Weights of a small transformer language model: MLP 1344 SwiGLU, tied embeddings.
Each number is 128 + 24 x the weight over its row's rms, rounded and kept within 0 to 255. Layers, rows and columns count from 0. Numbers have three digits each. The size before them is the row's rms in percent of the matrix's.

# down: layer 11 MLP down (transposed), 1344x256, rms 0.183, rows 90-120, columns 64-127
# gate: layer 11 MLP gate, 1344x256, rms 0.181, rows 91-121, columns 64-127
# up: layer 11 MLP up, 1344x256, rms 0.185, rows 91-121, columns 64-127
down90 091:126102117121105159106128123144147152119110130125137142074127141149081163127184136112162126126179102122133127144145121101144113152086097131114149108148101105141131178142112102116127142102119178
gate91 098:154133069085124131115095112138147116110139113137106132132111135135082159172149094109139153094117129107084151158126145159119106141133154158158141103122144133153139129118160153172137126137105086
up91 101:084113166109161176116151125122123088165115135065119132136124145098128126152127157155145105135140131116131153142155131147147128127115110132087197119134115145150112113143163118175110139128197101
down91 098:186128104126082159172116139102151084140139149127138101119119152173081110130154132135162158136113124140136151099155116146124166104156114108134110167126132153144149140053152113137137135120116132
gate92 094:145148122150148166092172073115165158123159134120145157097141089142117104103111126146133095119118144112139132123065089165134133157167140131133121160133111105146131073174147130108149134121110145
up92 100:149148193128148120106124082116158070155145118117115141185129179160106127086144118127091122126139129139118123128120137133111137095151111118098100162126136152159170129121143155131156163130120121
down92 099:121144143125127135135118110114147142157138122114119089166112112147122131108128124174146141100146098099164123087134138122101126103140154161109112123120101135147144179094167098091141109162137100
gate93 104:120155134131105100132159116116104122118141122123109144083135158152150162127088104105124101131104131131148154127173103133142126122142137137090108138110106123109115176147132152151110161122113134
up93 096:126163171124119144100155152149131136070113188140133113107110103116117149114133107136115157131144153119173130093111132173180140133113125107151128123140135139123132067158141080145135138115119114
down93 094:155165147137154161132100151153165127165107119154115148149160132122147109119130137142126110105077173137127161136087149123116094126136113152123139164122077140109106139173104120113135129170153131
gate94 098:121107142118156095140089115086088130166118133100131065135151154129126161124133142161126111120173154106111152117100110130125120150143142136131175092134139118109135138113134088109128138148104119
up94 097:145105150156145124147115157085149153152132092082119113140137076163161126153146138090123156171144121086115154110165134145160138131111117134125108108119155158082131100146147132148104143121111103
down94 102:140123151145151160120130085149077122153134118148094174112140134131121131117149123130090131141072130174143089117132131130186156100139128134120121164134104138143118133132139101156120110082111130
gate95 108:109188140123172136114122105066149105147145116130123119133125143124115125127116135108115126127131138096148116120098090125113135128131161108137121083136120121127126118161154137110138128130154115
up95 101:165106076173107088120176141177140150146138193145102101145110115100109167110091091166120171155160098110111139106164114116136120138129091102139112088130113116151126169148122116115099146132112146
down95 110:122204139134164145101128086087138120106096097133134082122154129164127125140141136117131116124130128123112104101129138147106123116152158123142107130158101142161134115103149104085154096120112141
gate96 094:098141139125090153116152137134094117116106112097131148098152097098129105090129113135130175109122130113139087168126161087125107133117154097140111171130159146101132111116124149123125178178086119
up96 096:083120098088158154171118131079123151091126129112150123138152155162091140161137144108111148128101112137115097148126120139145129090137106158120144092110101149111133091087106135097134123119133182
down96 100:101134110119140150135120115058116136122141079129127132159126128123110102078136146158121125105097118087096164178141138108157117117110122124081118136165172092152123134119149139145134119124101125
gate97 103:103129118188130167122115134107168135113129150120147107114120131143156101109129111122141114148124103154132173116172101104092099152132168110084149192120136154098149137153120125164125127163126111
up97 099:102148125128122124115100106192142104142133135139119130122109160159097108074098125143135120090092138165139106118129166142128128121119126117171076132119116126132165116131109110161073177108107138
down97 105:156127118149094101111117107134116130138133153174114113113118146136111093116165191123104128147145138152096164142128147105137117117090098154142105086132113135150129146103137112142159136114128125
gate98 089:112127110155154115122146139133086107132095153108103126142090130149153087146119123154123117112122124116130135137141133145117108144133116174122136105116133124117188138168169107097149166133115099
up98 097:102100138138143094109131104173116136147117176140143064099145129127113143137112151127112176145067097158151134156115111113147137109135138104140148148190178119116148160139103136124124121100158147
down98 097:121125120080114093115090136124132138129100150162182111121130139125125148175110132157088114143105141142127074125141139162088120138112107117115194065099142137143120139122152140157136143141122142
gate99 102:145126097140101125128117139127104096111125104132089126060120122123127123092152155159139109095123152154100166107126136148110088145152133142093117122160123091174172114125111124094123119115150089
up99 099:084136159098137117116140122110144163152110130131104150125119114154146101177128142126127138163163118098130180129152137098142129142094110097147117135135120136156073100085179145125142133119136114
down99 102:112119101130125137151108107112103087105150136138099110132132148132186130099133152134156134109161130086149141180161134165144138121162130142110094163162145123127138123113150111173145110153151129
gate100 106:107157117123138160145133135144136165129113125102125102134138080111141139100120138132132133159112100116121124150136144091101097127152153188141135142111103132127142146157124150153120131156169057
up100 104:172102088145075133122096136135118151124110144128095115095108080132121097128146122122086152128150162110154120149075107137162173133139077133129119116134130064155097128118101135109171125112134140
down100 092:187108088143152111132150146125146156146116140126132118098157135145134158099153130117099093138193110081130099132124140125091134125104138119118165124108098160173119113144139109153117082102127112
gate101 103:147146105123147103128138114120117117115149135131131133129139107179144078118120141131128108090138129098095134135150207151119126147101131149126106081156148124115159112157140123126123104155128096
up101 099:084166110127133174124115125153180088120129116155149116130115096080111102116095094138125135120155109148095126113098133115122115145126101128103170125138144140148148117118145155117131105167118131
down101 104:138148111149144068125115090119107193121183098095169113115151158107188127124109169107091133157147106114155156112152138125148166153128085097142123124121154144109108126134143122146122128132107137
gate102 100:082122195108118085134112151125110113077143113131110089149137129182155148110090148146156161141114129084127162111118184108143111084105139106160137122085131159103133122106103154100160124137120124
up102 101:137105147130100132137124099146080115123112129128105145108121094124154146097128117140114124117077166108151118123134106099106121130099158091130135136109148087134140106130164148112133109114123154
down102 103:120128138149112141150155092118092089118119101137120128153103111145082148106109142144142140092137144112132133130089082140160149124126101135148105152149114159138093125130120080145120142125127097
gate103 097:133113148118131121144167127129191103087091116133096138137116124160114129158134140105136140158103095177086133106107164145109147151122153132106157154096144135146117122091152124140131119134115112
up103 093:163133108141151150134115164148109128111128145127097111094136130086113127130143166145139139094160141159122111105122087176131138153097116077143087118158132105083114131121108121137106180129100127
down103 103:117080134143076129132100117077065142190128167115150123115139104078124120122131115149108151131114073104102121087160103122108103138117121080120125092130116139119151088127119136135120116117154105
gate104 096:120152096113124180092119131117075076124145176136114134124133121166126107098103133139124152108112127123078176144160142146148143126133107151083120128166138117177085128136157104108150154135123127
up104 094:124132173125112096165159126165128099175132107128131121125134131100139104132124116115168125136105126157129132171120156122163118154112161120153128089096120157155160101136074134109158130166107122
down104 100:089109116147129101086103156097130102123162136189135104117088126127135100147171164120122108122105137162113147135103096121123103101128166121103136125132159175131166119172093150134123151157089113
gate105 102:089129136139164074153119154099097152151139165134074146103152154118165128118117111166114150115138153153113170178120150085119135139080167157124170171123130124131133138147131122096149084109119126
up105 099:161124118186125131096156120139136087143083126158127102110104159123106121106145147095133135131137122136121147114151131121139146156095114124149153167111125114123125103133158125095146100122145148
down105 106:104118083144100137138116127169142119117093173098116127128125106151115080151112144096096138124112090107131087119136102141145175106125085158068087129109177129139144102116146146113097160171097169
gate106 106:202137141142112129139139129156118099110127081137164098132157107149126131096139114151116167113096165148125137131129097139137085132094139135078133148124083130085113113129142105101155161131134133
up106 102:113121149123123128114116144133144108126160089144185124116141099128093098134123140120118072135129145138107165164147148176134122106157143151124153166099125138117125127132129103113111152135112108
down106 101:155133164105158161079110142112099111141054169125126126134085148101129159131131118126154109093176128133120145121075094146134150111104103139123171160100144119129126121113129119125158105137109139
gate107 109:126114086154085146128141136104081104153151105125101109118146124139181114148145121107129142106163133096135151111108148131123121160119128140103140157131123127150108157141113150105175143141142136
up107 099:104114133114147118106162136107145126125043169103121150111127126159139122139147111131161137095145107140102155125133112102123122134132133114165123151098146075137129144165155140156169138133101176
down107 096:156148187124123119107149131117118172139128113108150098124121129113137160138152116114066125122135120138170121151143073155147125137124125133108112116165135160108154139111149101158140111171110119
gate108 102:105164161109159147121132176150137099135136124125101147122126139119114118111111140145124125108074122112094140147134160133129169124143098145127163150119117125115119122117135145107113077127132130
up108 101:106113143124109124135119117139096144118150089120119081146133104142110168113123139078168129136097127144092125116106141132098138142118118156127147118137136143157179151156140137142120076144108149
down108 101:139152121144100077110094117125154150115182107110149174166094154121162124111129115119147135119122168176088141128141128122142083109120133125151147088096080137152118119152131148140138113115155158
gate109 102:109156126134147131126173124125135142112121094150106115187149131113106126121125065108186124138126143143128093147123113149207126125091127162118151111108089177116134111100132142154112114137131122
up109 101:152171159126137116102133129125127126128152130116121107146168106125124131105119105146092128099106126090158100151121142087160179151159129127186130151111111141107143148129134097127162124131107131
down109 103:114144145090122144117138147120146133112132130127079132109160132118123154137103153158109110151150110152112116150117111183139109157143079136111141170150138132165099114106180124090176109112123128
gate110 095:096139135136147146109114097120075076161139158155123155142132103129135102107140138138117176131114131125104139097139148094099136183079145153094147108145128137140096138136121145149141136187145126
up110 096:143142137119093127120081124104110121141170102115110128109144075157114151148114153095147157146097126132119155092153134120137135156158142087090099109135097131116112161129109114098093173094150105
down110 100:089150107091116116121111145134124111110169137150113106124128167176138153148141113162167143130091140127113132135070148145118107121122146126123094101112114184175125156108154142135170109168172131
gate111 099:140089061142121130140128133169124145090157098158107129108141143098128112106137099124166154123119108131124147142120125071130149162099120119071100081105111177117123116144087089078157148126115137
up111 093:134106129145109080154154159144093121131099106166155106109152098153121143152122118145158113100134135139117167105153145102113147107112159098146131137122110090133121185111148127117103129108114099
down111 098:124081100135137096095136051115132148115153157141101115146153117132162142105089152131143140092123137135185138120147133156118134141091130170089124092136110136141115110147139128128104115112127122
gate112 095:139053084134100119085109097143146133149154127090110134157134132120091112095100125091124115157103129134133151112119102156118167112108137107159118136120109186088129136122108150162169128119109152
up112 099:127107101116113127122134115150133125115152150162140120142186090135102134116172097107112173140163129108115152151121161115122152149103162079092153096185126150170103126148120126121102101112123135
down112 101:117098143140104111127130111081149109129098136127129133119143152134156177166134122081115122108096171112127170174147158135164087108150143104099160134130085106143172120108095098111123112124094091
gate113 097:117147135149114143138161095118124142099124129098138122139142146145144116128149124161158133156138105103190171152143107142127141121117109089122084148155146129135106141154101157138135138137099121
up113 103:126127154129111180100150154174151098127122152134111117153085181128152167102135063163143184144121123151125106138100118156139177118122136129134152061135080104154098149140133152104113113117106110
down113 103:140134134140113168106066138134105135140150111153119138165132140153162130140128106112113130131159098159181159137119120152103128168125155166141110125097107130160118104154137093120164112135113124
gate114 094:170069176131143131078117141160124140125147123105130158134153088108091088129083128102114114132141180094127146150171126143123112102130125136137152149138125117109134175120087135116120106088128159
up114 093:098134128140129097139173113090158154124141097089149142083162133126148163118125151137099122115142118125131084159084172113121102177147139153086095121152127157125154107094165106108121128157161164
down114 098:171118135127124175098136137133186134155099129121133137125141157135141155156133128119126115108130117118100128122148094123177154117139138129093162103120146093150143152159136155125146130125146129
gate115 101:143100119127137128122137112143142115136148106122098095157166102168120152089115173138092133108122098123098187115128117107132136163141149122132136161112110119143140145135128088138116116136143136
up115 097:164110107096103121088179107152147132105130150109106138118144119148128136109139127137122086110104127128159097115132119133093102135110108141129127190120149103108159119107153118128136140120122152
down115 101:160141117113158143134129130134143109116115167146173150146127072132114098147138138081123165137135121146095125162111113145090083123147109136061130091113131131149085145139130148102132099152130106
gate116 096:125108153108117124121111124117112141100127184110124163146097112129151105112143132121102132140137119148110119114151129145109105117121114103104124165094121151115142137141112084151120125116155148
up116 097:132161143098139129114088095129152093111136155092106129130149137099102136143128105122117121119172120126103119124159137147174102190136185125152103109124139096122153119125091081163107158115123129
down116 098:129089091126096138127109142146164117086152111157076137125140099146162122086151133128112138121144096138148082114126103143119105086118112099146143126138127126173123116125147104100169161164127139
gate117 101:158168143088122114171171127093101105128115139189122172117110088058120127117124124183132133092117095132153137141131169142138116144136133128120124117102134086118159132154106078120096110152140128
up117 099:102135146109124092135122109116127145119150075103121138068144115085174099099072101140121160129146145151127119129117131107157133108136154115125161105128080107142151114152114130126122149134137070
down117 103:119162133144145148124141116119109128180134115129144149128130130151137110135116115133130136126129152086128130158107130110149169134068136185122133170195114126126159095185147131152129110091142125
gate118 093:148107163141121154129102129166144137138116105092095127121104132116114061120125132112143104157131121135114086164106145111101148109132098126114129112202103153117098126160112136140108142106147129
up118 091:115103116158094148080136134134148148128132094097107142134058124136137100114113155110150127157116148146113112145138131149101134151142154163158144111150110082095124085102162140143089154107130095
down118 096:140147111096155109158106124119127135119125140092136099148177087150104123139108079134120106131125076112139158150129113115162120142064102114131114113147124109151162151139139114193137152084093149
gate119 100:116153145120135105113168124147106089082129092113100165169115131159120141124116101126147121142141112167196148157155115174097093144179132124152166101162127143125119149119106140139116149142104126
up119 092:169137160093124116098115116107142106147163135119136094104110142143136162104116154107159142094102086102091134150142134127127098146121154119114085138146108187109160104123091170135093147148136134
down119 095:111091127117126092142125135127121117158112150122135148142114107119134158114059146119167170163160102124142101095128162139072105148142129113149130152170159130134128128145134146113112114136085140
gate120 097:093114096118059095128137125155109101087128169133129147128153144150128124141143136120117118086152168097134134141113131144128178139145104148085116131165067183152123155116131167122145120140116149
up120 098:152127145114101157136161142114111154145099120110132130124081133183160136152141142112080107162158147162132143101135176075145169129120163106170106147104132160131102151143085128130144115112107115
down120 097:102150126168120114153127140180143141115141128120127101114147123098136153117134100110122161100137113111166095109108109170128134104135181144148139112134123148112156172101158132107057118121142147
gate121 099:152110088108146110161122097155090179143105155119152161102128158106125108102138138110129123120111139146113080133145123147168093118117102113135122104112124155118181127092134105155151150120079128
up121 097:097172152114137109119147167130130134129091156123111105108112097066134137130124071088127108177161162134128120133057113135149114126153148115092187111126134136107121072145099158070096131146175109